Weights of a small transformer language model.
Architecture: no biases in attention or MLP, embeddings untied during training, gated attention, value residuals, learned residual scales.
Each number is 500 + 40 x the weight over its row's rms, rounded and kept within 0 to 999. Layers, rows and columns count from 0. Numbers have three digits each. The size before them is the row's rms in percent of the matrix's.

# layer 2 attention query, 320x224, rms 0.0679, rows 0-56, columns 56-111
102:562530506517435497490531465513527478455482499521536566412456458512538521554524515488516515463559468569465524480439490535427498463534547581480450473453441515484481521534
096:522492515521427486455534535415524509463473516480441502511547480457490577404502465505447493517401535526471529488463520500491557472512515505526476429584547534568486465419
097:433524520547514479471457493508568518465520483485509463511550550525436449455499476572393557453542556461492539528538537545480507453473497440556546576425473433483438537495
103:506474495489551460468478476435573543517473490549504489518488462523615480489575470546406493505474448518523541538578495515471551470484471463516446503507497499501462491530
088:464459472480587430485495499461466480555461519503507489526538482495430515427439476537514545539496492481492475536508510521570505519473516568536475462567503535516459476520
095:465436459488505481507510496488555460519565475509596519485436473503499522542491464506502467485516464537450552518525431574542470594381498523515473539445525515426502537572
092:453525536457535598535522483506455480483525539483450526524478474557501526493517545470486542474482460479510462576473546517512499396490505476502502398549456466589494537478
108:453538476465504427554437545495511525510492457534591471490463520432501505445497536485570481503494480467425502505537458569463539507470519503414432539422538545505580541531
094:539472528507494455515504414482507598526484521542533496528454473493572478497510403544515459502533496483498439459526599471562509461471492509489479556425521512547541470523
098:480588471465518516509540428452428537552495489494551529511539471450427441556454502514417426511487514524451500491507555585559512530555560549530496541547520567497493487526
100:503560504445534563592470459560490560542503510538415471472457494519487500578527538539569578499440549534462528536488504501485493523522506520521504542572532495511518556486
101:508558471507469496543468541480521499489456552514488448465463505525441463512533463487512542544484451496434489410515536571485474504469482449454468544487477528565544472501
105:545496439589471544454514443496428535502537456465498521507498611487457470473529505479509495550493455506539523491528470509465471428420565467539567506490531522490501516530
101:473486473493501429485532499453513535485566482450436560499524525490510434501580488489515443536561517472532440432508484528487500498498524521531534538497552537429521523546
106:506556533531557448491509524467433506537512430515435575499544502484488459506531483538520536515519543363499525524449495568529511447465466512499520482571520482501492365528
104:478498517467492438493535487554583535538504484526432452456469460461469472476457498510456512494462454482483447519490572543528565494529520557561492510547484536459511484474
106:541440560527537480507582479552506558557476566456572500499536458524556559449508522493483505464502489549479456525497433506504529512511487462559474550535457460460514525509
101:466472422440439496544546456490557507506446513502455528560467521516524516551486475431586424507488481538537484495528404589495483503565505548446566465517431545470578532545
104:426442450463507543541481513552514509578415500547476625509445504536513558512431502552479514563453523525506512510484412486446495458497511439481535432530501506485561514526
100:506511471521459487523496537490537520422487469474442419485560451538539480492527450472499483557461550487549505422466476486517478456496507495490513476376541494478495498472
100:466482501464486461510480529534482487520470500536434449461541521449423558462543554503539559498489499487517510530576523515513454531510526528495542431493538460484533530500
106:543497471538494507452519505535533528507445460550558490525493515479481548565479479412549510523466446522485548505474495518485486526601465424467475447484578496507487500487
104:444574495508495533478553498513463438515526520532526441483494544503538542443511411524528500529536563520502504446540444446484526451443583535498506459490470525516505464503
106:422502496499451492471502440589527514467483560526440454555613563580532475502518487539572523505516542485500545551512552515497543521430482523529527561530422538481505501527
105:489502531495497517479513470525413510547525534511447529477459561505464512490514532509514502455547496481442535465480505559469499526541445478442463510525552453473517519493
099:419514484465534516455535482496435599464471513514516488484504462536534520428472506576491500474463498457503538511569561473442459528566467499476487507427463468493500519470
097:520551474476487535421517522444607542533518448547409540502527385492490535480507529457398522498560490474522552462478508491464566505530425509532463497388489492581498483439
101:502526479501506485536502557474550513535487470436484432449496506483481481500523533431507457479520472487492484470415553480502638463503492481448509597515486500533490439485
105:429448438485549487514456495498445486482573467567479529466493483536572504500504471573469483460494506555505485477526538552543495513496568523543535545466550535499413467423
100:478476480533513435492472433510518578488521508454541483454548582436476524509477505510499418438452530515524434535512481506536519589529509523529452503479483480465532492508
101:442513540522504506558477420522511514523555489496536535448491493546471484489563538537453394466463491452499430508408440504420523489472444555531489519449427462511480438484
104:512477539508526491499583482523479553503498532482511410427515448461484532555501429478527558435496480571496521515481484437443464461518489484464543519545488504477537450507
103:455479527501407524514533508498550445477534483554445509536488483498540516483500481490472665507533571507583511464522524521506463436495476442489557577499541518533498487482
090:531549489493559455514509468471400454610435469491553463548515447489433452447513557515504519541515553505505563527485437460516497504527481505465488444529487544460409455475
085:435494506551489474445503542481539524519435506480481529495490477478501610610498514445474455465543489523512493491576472438526512539437450521508496598456565499452492534564
098:534545530564430439470420469524444457511472456422522452573518477526504463460519565481481482505550509527473501504547415519375495531496532526457457492511486445486500484548
096:455446431523540472491551459507479482490470511458510490555466495539534468470506491498591475508534437521573485530508606502521451419503515471451568489499479458513499512477
106:518446554444547474547493511502501543476505431543529481492531531502495455453496550514526512591409435479555531589402487390492471495479525529506509479476491471497463496573
089:485549537397504482549473513571442452523443517531462478560397477546504491467474537447500465499493523452440475601524507475449494451500552497537478509525472444532532532532
098:478456536456505519440520535524529423523499544521454527522534505556488528415423532494514542533501486457572559453551446468535510544504487518475529462559480389515441452519
091:571518509523497485514450455515461500546537539546517472519546488458444486450491446536479440503451510471417456510487496440505494479492462524450511508550481531481525527421
102:526490575470507500472459560466557521531504482448467511519476488494518515465470511560488484445482475592497506521542542458507476495473517525505541531444502478571461549424
099:563430509469512561530507529519413518559477435541449470532514485478418514536524428479518502456499507453519451460497565506472541532521493501479505538405483512538540517476
106:439523602495455484474514502570472451459512471474550528537489477558564522419541501560494528536517493520496477469489530465571513432438536505500536499511569519595505519448
104:536580453494571533564447439507491482547509535535578506485473542454453544504448499525476447484447510504533504509444525505416500461528468472502525456484499544534480488472
095:557456525498509441506537486543507419491532456515538509496551500548467416552536460469546473571506452469532521484434493501480528550439555437455536508513479601470416524479
101:498488482483503508514526487438525502514476522471612389488498519535466534491417609518445571472484538521548517526480470534521453552493504559495439643589480470574452563552
101:501497506507514518480568536542515506506486520526495429533483458498547459524484568474558452477519505425499537506552560573546512533453540447536486436495496562551490527475
101:474421453449484513482508426564513543418499484477557409490419490459505480443473471474424525512515495490487510498517473467495494561543516531528524448502477534505503524526
103:499468497516466486532483581536536525529450543509532539498587508520533560502476504508544444464429528446483508555419518498545508480463556565434550488476509543475519459462
102:435480561493440521505564550505479521521476484511569528512508484526508492569462608524464467570512494538561429520497490495569538503523498539470518498561551529425494487490
107:522555511552458447457500527525501554475557461531430438525520514438501525406519560485456549494491454439415536535451449523440415519548502478414516470481497563489563468516
103:439528553486496503530556538548579487433507473446494523448457546545485523474498473499503496445450537545516439411457475530477466474445531505477524409444525536481468508476
101:537485465492438492457599485488524474480526455453467570514492478548497551472566523477448509503540443500542456436483550512417457496483532462580527494528536486529505520439
101:514542479480563518511544488527514587537524528438548475447553456464484455518439532553509579478438449569493495531496495473504481457499459516542482524435495453518477489515
107:499496455494521484499517503538522503553458528535496486443539467519522549492530498475488468498429493593560496525579544509564499562514554425505547510544519569514540473463
101:466540427538479496517566456482448470467574506565411517473540478461568492528500608466514511455456518493432499561502496464437479563548470511509470473450570424530482489486
# layer 2 attention key, 320x224, rms 0.0677, rows 0-56, columns 56-111
099:561553483537494564503480473497505467534501548499527499483564480488446590442503513503465510526531550505524525465508435475555478480459426541484537503557521515456454443502
101:511462540512503511452563447464442495481482430597509480481528475507521470559476469497467472497478494551495570449557536525533552480490517562493520536524548545481482578445
101:572436557497501521479433536509405483511498481588536549434452518450573527497491485496483489526493526559522491500433492479427493577567494570503502467576583535522483525491
098:435523522562404483509499538489505525512498514513525478496504528503473511410602555550472462485459491507510527513490481498476430475488450460475458530458525483499541437480
100:575460474390550470530487533551493473510440513500548492552508503432473466438487508485535548519497568487471476455448586479495521521551424455444491408484479504543528461506
102:501473450451546469486532534464469420489565420515493545431526507435605542575525497585492473497509547510473508493471504584502481515467479446418471513530525508434568472524
092:439471498482453489506492475422472506503533508541525443501492476532509476501504564458541562540463475477528458568523505500500487434499516567473554517496512442527529476443
103:511583449477475452529537525488508462524392452466498463492490446530468475510514481521509535477507472452504542498529507522540551496500512529459457553467501429463555512441
101:564460568485496508545469486463488472481542503611470519502501470465475521449556514481518523461497498466520465499489593521519521474467459498472497563514528554514494472524
102:509411508484566445527519569495524515448501516493480479482490507512482513544518496472514458539544439465527518470547442434555530431547467483556499516509473560511514517479
099:509537491572422439514513453513490597537505478588443466474451490461571479530512497464445519507495548545431530552418475451529515506475487542467460551494465573464469566505
098:563485450515496500555514518475462534531459521504543450527420477487482482473530512500559542575521449381450496396513571488553489483464429477471527511530450429594518455503
105:486489480494546471502494418541485464498540475548542447470568549487552383551535485522512511468515547415483577407513470482518506509456461468511461526520496487517444482517
105:508450499465463460505496575466564456524531456492482498447514578572545476424496507525527503507479535472526508461421526533529578499504473560503559545494497500440464499521
107:531570537548473463548446512530504512527481513542493567516558581494536439535554516454497474463505529446530569454511565469453561459533432496488478517482527583490481430507
099:481532509439505467491555508523459615537485502519478475565517525491482425524474512535467554524504420459495504512601536480486487515462518560497513525490456435475527430483
100:509540480489519547482484455507503505498461492496517511524441687473547458546529523517500483513523472507481477467538525499498380523491513456481396490549532483542514486499
103:471500423467441454538469470517424548512503473590500531471527534535523542488534472483563460537466457510457520556491488550519561478541532483421519550526503534509540513483
098:416503513489480415545436523580476502398461482530567509542528500505448521486547552527529505501474518552477468516472512490494451492470482493490517485511541589507412610456
099:589513512468452512471514443487484546518515527490539534521484457459498483479507611558511510540539454508476444463528553520465548546520508521521493457566419461527470491527
101:553486469417508533449482483548585465554460552578503460496547510529475529541544505544516483514584511493504528498602461546468523502445516475508593501477495525506460531498
108:529470505580522516461560517456469496471465573544558432453418518430473562538466415451539453553479457478456541531515517502511524456488504389518513487494488487528498507556
105:504535526528442536544471514459587503490529427457473527472533389437505484558477568458557538571512504503540501522461501493533518472459452529466503489514519466486489511479
104:518500552463493549491473428503529498556481520518453495435500454541558446507520493517557469531525485540470551541496522503520496485487516550498590602512465532501454539569
104:565531562460432566487542552544478559494498484542482479497581518575532488491483466471450498504498450468526501492486486489552550530526571535534473527507462453521483574434
105:450487480498523481450485561543470543535476498540564506527505498506413501524512469428507565463467456512482474520512562479481434464559511540481509465474472526506500550495
100:431527503395477431396449548518518487526483507491446540515481536568431497482547528515483513529503485486562465555598485524500500461524488508512521503558488474499485526409
099:434549471537466532526530486450518500554430522451460484468560519438427505487534541429441468493587430488503514485479486492505541510497524506501448620502459576488469422476
102:516498580481427578547486511487509500445516523516513533534437479474489553465481516396532487512518479465495508512526533410479488463528518538483537493528422485427537467490
103:503501486450571540460554502486502490508571465524534527494491564520470549541513505419491536516597487567445515524440506530483527531536547474469517532514534532514535531595
099:496440494521516438440520527494435451482462483553497461527533569469525488520520498592483553499498453477514513485520542444500506491537456371432535438532551527446461514490
106:445532563512479453479525550536537516518527567487530517463531531491530502550478556464461495513527484518484540479541533498516476421536541584600480447454502512520516478476
104:503509506486418476498526467478460457496490511443505578517462480514521510490485531474490438561506418536429504525500521496473478565515555516519452529466434504488525505497
095:517491588481507494548536520477516460456501429532501526561533448457539546475484549539451505462435541466428558528501542569479520430523494553398567479464469496586534438409
095:477500599509494472469488514437496485528455519522557503482460442456469497442554539547433575455521537485500439575516498482507565510486491465499532488493438523470492470510
102:531492464446532505535555526496517511496508478532479506494523512470481460468517461546488500479475528464412509514464482474592474500432479490494591457432508495501475473476
091:513564528508560529498461500493522531507494517393525429520485539477471513510469541464572468535519472481460515503545514561548576541458590495512512439469448493530585533467
098:521531566507458387542495555415506485411499531580476523510448505518468479473542470477599526503473428454489506630500506448465490504471434548521568530470541502508532535556
102:412536525476477481454478550554462412482446482437502453481517452449463559414477528526498522465497440559504365586517552550460465396499490495459502532498550491515377458469
100:492446524430526464518514488483478421551542533468520488552480489546506444475533481547457557494444449419583523480466478459475523455526510500505527535437483543506502471503
095:497497509499504519539495424481455517475525551536481530582506568531428555541488463555498399437576521442458498483548403480487551512434512496497495537512497463490505537561
105:466512449455520544553484415529447501532475489563455531608548505460545521490548504562518511491513580446443517509548481482510565498512526496516524509462571514502585467506
103:434470555502525493479502429557548561534480518456531424537466462500521434538558479474397477436423494516554505448535509486585495507444531451540437590521529538418506595542
099:558476459520580447531531505465520441510557502535449452543556508507480548452504435510527577516606521569542529490481487556537526526523542469470487492462600475551509494495
101:476450508448491512458480465402538482498528479452491513470537498533469517490499521506467519459581488515445533540511451484491499521457502503459514473506478515508493563458
099:512483555504505562493537467506512448504547477558505494481517494469481415484478511605497582467525507479412479466550475541529532536482479518502501486550488600480570517431
105:480505497554449505524599487481523506521460528494453438520488440451494514516507595458462544482530484495605513561577408592497397529555480576500437529570542478530469562539
099:498491475537478527444564514464462501476501474584535470454465565471549463507498507485504526499470470477524508554533497455488479517461544489479492466478547478485442509513
100:578465435445541458520471464550425462444523449400574519498486506530445434505551453441527451485456460499511542531549541372503479547504466565562497528513485508438502568502
099:418541470495499568428493479505495477415525524521469494460506534431539464454500441479412566471473495475493514499539428508440526500516434414569516530564435421577505532544
104:445522506504515525553521499480420513601470525535452494481542467416580477453550544534437473574455520554521531523516461498513557537556469572502526463544394470509463463492
101:529433517487421492452513538544507565495467511530518474521463513515469488503526481470567510474443463503491503520531473458487584513470480451535528547510518466499541576527
106:562560512452427488522536460496513553561500447477501508544510537467501541455455533532540438484555396491489558517468495503508494547489507494471474467474538546458522495498
104:474495562435475530492506520626540554484494572542530506468537465516507384490468530499528539441519540501534514554418463510538544568474497535455427537468443464437504491571
105:490563428581445494504499491542494563499473518446468527416509459507518440496521455500455548506436459512518510516544512492536471492493527481571468497472459518527498502511
098:503517464491524512501560463548461480600459512521556520494492450501534551553481499437470463528489426528518454525513537510476517454467541448508554532547491556474584470410
104:512493518467473467516499500525512540511495511450486452517561574494465535496459438534549502477515461465534536473494480505538470494523454541455502552514425516484507521422